Each number is 128 + 32 x the weight over its row's rms, rounded and kept within 0 to 255. Layers, rows and columns count from 0. The size above them is the row's rms in percent of the matrix's.

# layer 5 attention output (transposed), 256x256, rms 0.101, rows 155-157,218-221, columns 128-255
size [ 98 111 109  95  83  90  98]
[[133 143  99 143 119 108  89 143 145 169 127 138 131 116 161 251 132 119 165 113  76 108 126 142  57 163 109 130 109 138 119 148 115 164 112  97 126 116 117 148 100 156 152 171 126 114  96 128 108  71  85 129 151 122 124 129 134 124 165 181 129 106 137 139  99 149 131 138 162  58  99  78 166 149 145  77  94  99 130  69 128  97 134 182 135 130 131 121 100 150 141 143  83 141 106 132  70 120 169 154 128 142 171  72 188  76  98 110 138 101  77 136 129 205  98 140 146 120 122 159 170 106 129 166  94 156 146  97]
 [133 129 120 172 147 133 129 123 124 128 125 141 167 151 176 255 141  85 177 154 120 122 158 187  89 120 113  91 110 167 191 117 109 118 112 145 166  94 149 140 118  60 166 107 113 137  96 112 215 121  53  88 148 200  90  98 180 136 115 138 131 168 125 167  86 139 187 117 151  88 179 118 169 171 128 150  77 162 118 145  71 158 109 137 179  94 142 125  67  71 128 135 116 171 133 138 100 109 112 119 129 125 156 160 158  95 158 125 155 173 117 158 142 148 100 137 173 112 152 113  94 143 121 135 106  81  82 107]
 [189  89 103  72 107 127 137 120 108 154 126 161 129 168 106 185  55 144 106 187 124 153 182 139 102 115 118 107 109 149 162 138 148  93 133 109 131 124  62 152 153 140 137 218 122 124 107 185 103  92 140 178 117  75 153 179 193 163 195  74 159 113 150 128 145 103  98 129 110 171 115  96 120 135 167 131  97 143 109  99  86  58 143 144  94 108 153 101 133 122  87  97  93 125 187 153  53 130 180 130 123 148 139 125 113 163  84 140 241 114 133 102 154 174 136  85  82 163 125 111 181  86 132 177  89 174 133  98]
 [152 162 140 118 108 150 139 111 138  78 115 125  96 114  97 116 127 152 131 135  94 161  83 107 204 136 109 166 123  89 102 142  94 106 125 157 115 157 155 124 143 136  85 136 110 136  91 112 123 119 139 184 190 151 110  65  98 122 139 178 160 150 121  88 122 129 150 143 142 126 147 138 122 134 175  38 172 153 127 167 163 177 107 135 138 133 107 133 169 112 167 154 190 128  84 112 109 143 133 153 107 138 141 129 103 112 151 142 152  72 115 115 143  75 180 135 140  93  94 153 111 132  62 178 135 115 122 123]
 [133 169 129 130 143  65  88 150 111 137 145  50 126 102 127  86 100 101 165  84 156 142 187 139 156 200 151 128 147 142 139 112 145 180  59 140 172 113 129 166 122  81 140 147 120 166 148 128 147 117 116 187 160 187 186 111 179 143 162 107 123 123 150 113 150 125 157 171 152 166  83 177 178 116 122 159 149 122 125 153 172  72  65 167  88  97 132 109 125 134 119 117 111 118  88 102 151  90 127 108 100 127 174  80  84 114  90  96 114 123 123  98 157 115 147 143 129 133 158 107 116 112 141 162 153 166 130 113]
 [120 181 112 153 117 163 110 118 124 122 117  92 110 136 124 144 109  93 138 105 175 179  99 171 107 166 186 108 143 121 101 116  73 106 109 196  95 124 124 165 186  95 140 149 136 118 192 115 193 101 133 161 129 135 144  60 172 157 108 101 123 134 151 159  85 114 147 124 164 113 120 174 127 114 133  64 177 148  80 140 165 113  82 135 153 160 114 159 128  95 142 140 148 136 114 105 133 109 109 112  94 106 109 134 173 158 104 128 127 153  82  78  71 167 114 210 159 115 123 113 102 162  88 134 132 178 175 127]
 [104 126 177 173 170  80 107 184 150 127 115 113  79  95 141  84 139 102  96  95 132 147 141 132 152 102 116 143  97 126  77 114 162 199 109 131 110 109 129 156 176 156 155 116  98 140 117 136 103 108 178 174 154 135  65 109 117  99 136 191 148 125 132 148 145 140 126 101  96 152 154 164 134 154 122  95 122 143 140 113 116 130  92 154 153  93  80 161 135 105 159 131 117 181  78 140 196 113 142 144 143  91 100 104 169  97 157 146 120 126  85 161 140 137 180 126 103 126 155 124 138 168 175  98 193  42 143 131]]
# layer 5 attention value, 128x256, rms 0.101, rows 91-94, columns 128-255
size [ 92 102 110 105]
[[126 131 108 147 128 151 142 109 143 130 138  47 121  89 138 145 123 132 102 140 109 125 131 127  85  89 128 165 113 120 141 129 152 118 116  80  88 156  90 195  95 137 181 145  92 159  96 126  86 145 154  99 162 111  93  97  97 105 121 129 137 146 130 116  95  79  97  99 107 107 162 122 115 171 170 129 165 151 127  86  98 135 194 112 168 136 221  42 154 146 189  34  92 137 163 185 161 138 160  95 128 108 156 125 147 113 188 179  82 105 166 106 104  88 104 153 124  83 129 157  95 133 156 103 123 126 157 130]
 [148 107 147 123 164 120  89 113 137 140 100  28 162 117 102 135 121 123  94 157 112 105 126 114 138 118 123 133 150 126  71 109 153 128  84 110 112 190 133 122 103 122 181 196 167 178 117  89  85 120 166 152 113 144  93 113  67 101 153 182 146 128 105 126 143 141  65  92 136  72  84 163 183 123 158 150 117 116 158 120 164  92 109 170 144 153 162 155 133  77 126 126 148 125 168 103 146 161 232 199 111 103 116 209 144 151  78 110 117 122 140 161  97 100 103  83 106  35 143 160 134 176 155 135 170 125 162 110]
 [ 98 116 147 128  95 179  94  87 117 117 110 228 132 146 188 123 168 165 148  25 110 111 139 118 116 101 117 172 110 123 124  76 101 141 104 181 107 148 207 103 113 153 141 161 113 147  93 124 149 104 137 115  94 118 112 129 150  87 107 115 151 154  80 130 165  93 149 129 163 132 154  86 139 153 146 118 144 116 101 143 107 125 172 140 176 130 161 100 123 164 130 145  88 149 131 105 124 151 105  87 120 120 175  97  87 122 201  89 199 158 111 139 176 125 103  81 106 201 141 131 137 155  94 153 118 138 167 101]
 [128 130 181 105 200 123 126 139 106  61 117 139 129  98 186  96 115 109 142 119 178 124 119 131 141 117 168 123 153 152 143 141 106 151 177 177 115  56 142  76  97 136 151 165 156 154 128 121 204 122 144 120 148 108 130 128 101 151 137  75 144 100  77 220 185 155  87 132 135 103 120 200  94 154 121 106  97  87 140 156 115 119 141 137 131 164 133 145 161 125 178 115 201 107 114 114  69 117  88 170 130 130 131 146  81  69  51 112 126 160 101 159 136 145 115 112 137 211 164 144 138 143 124 142 111 111  45 125]]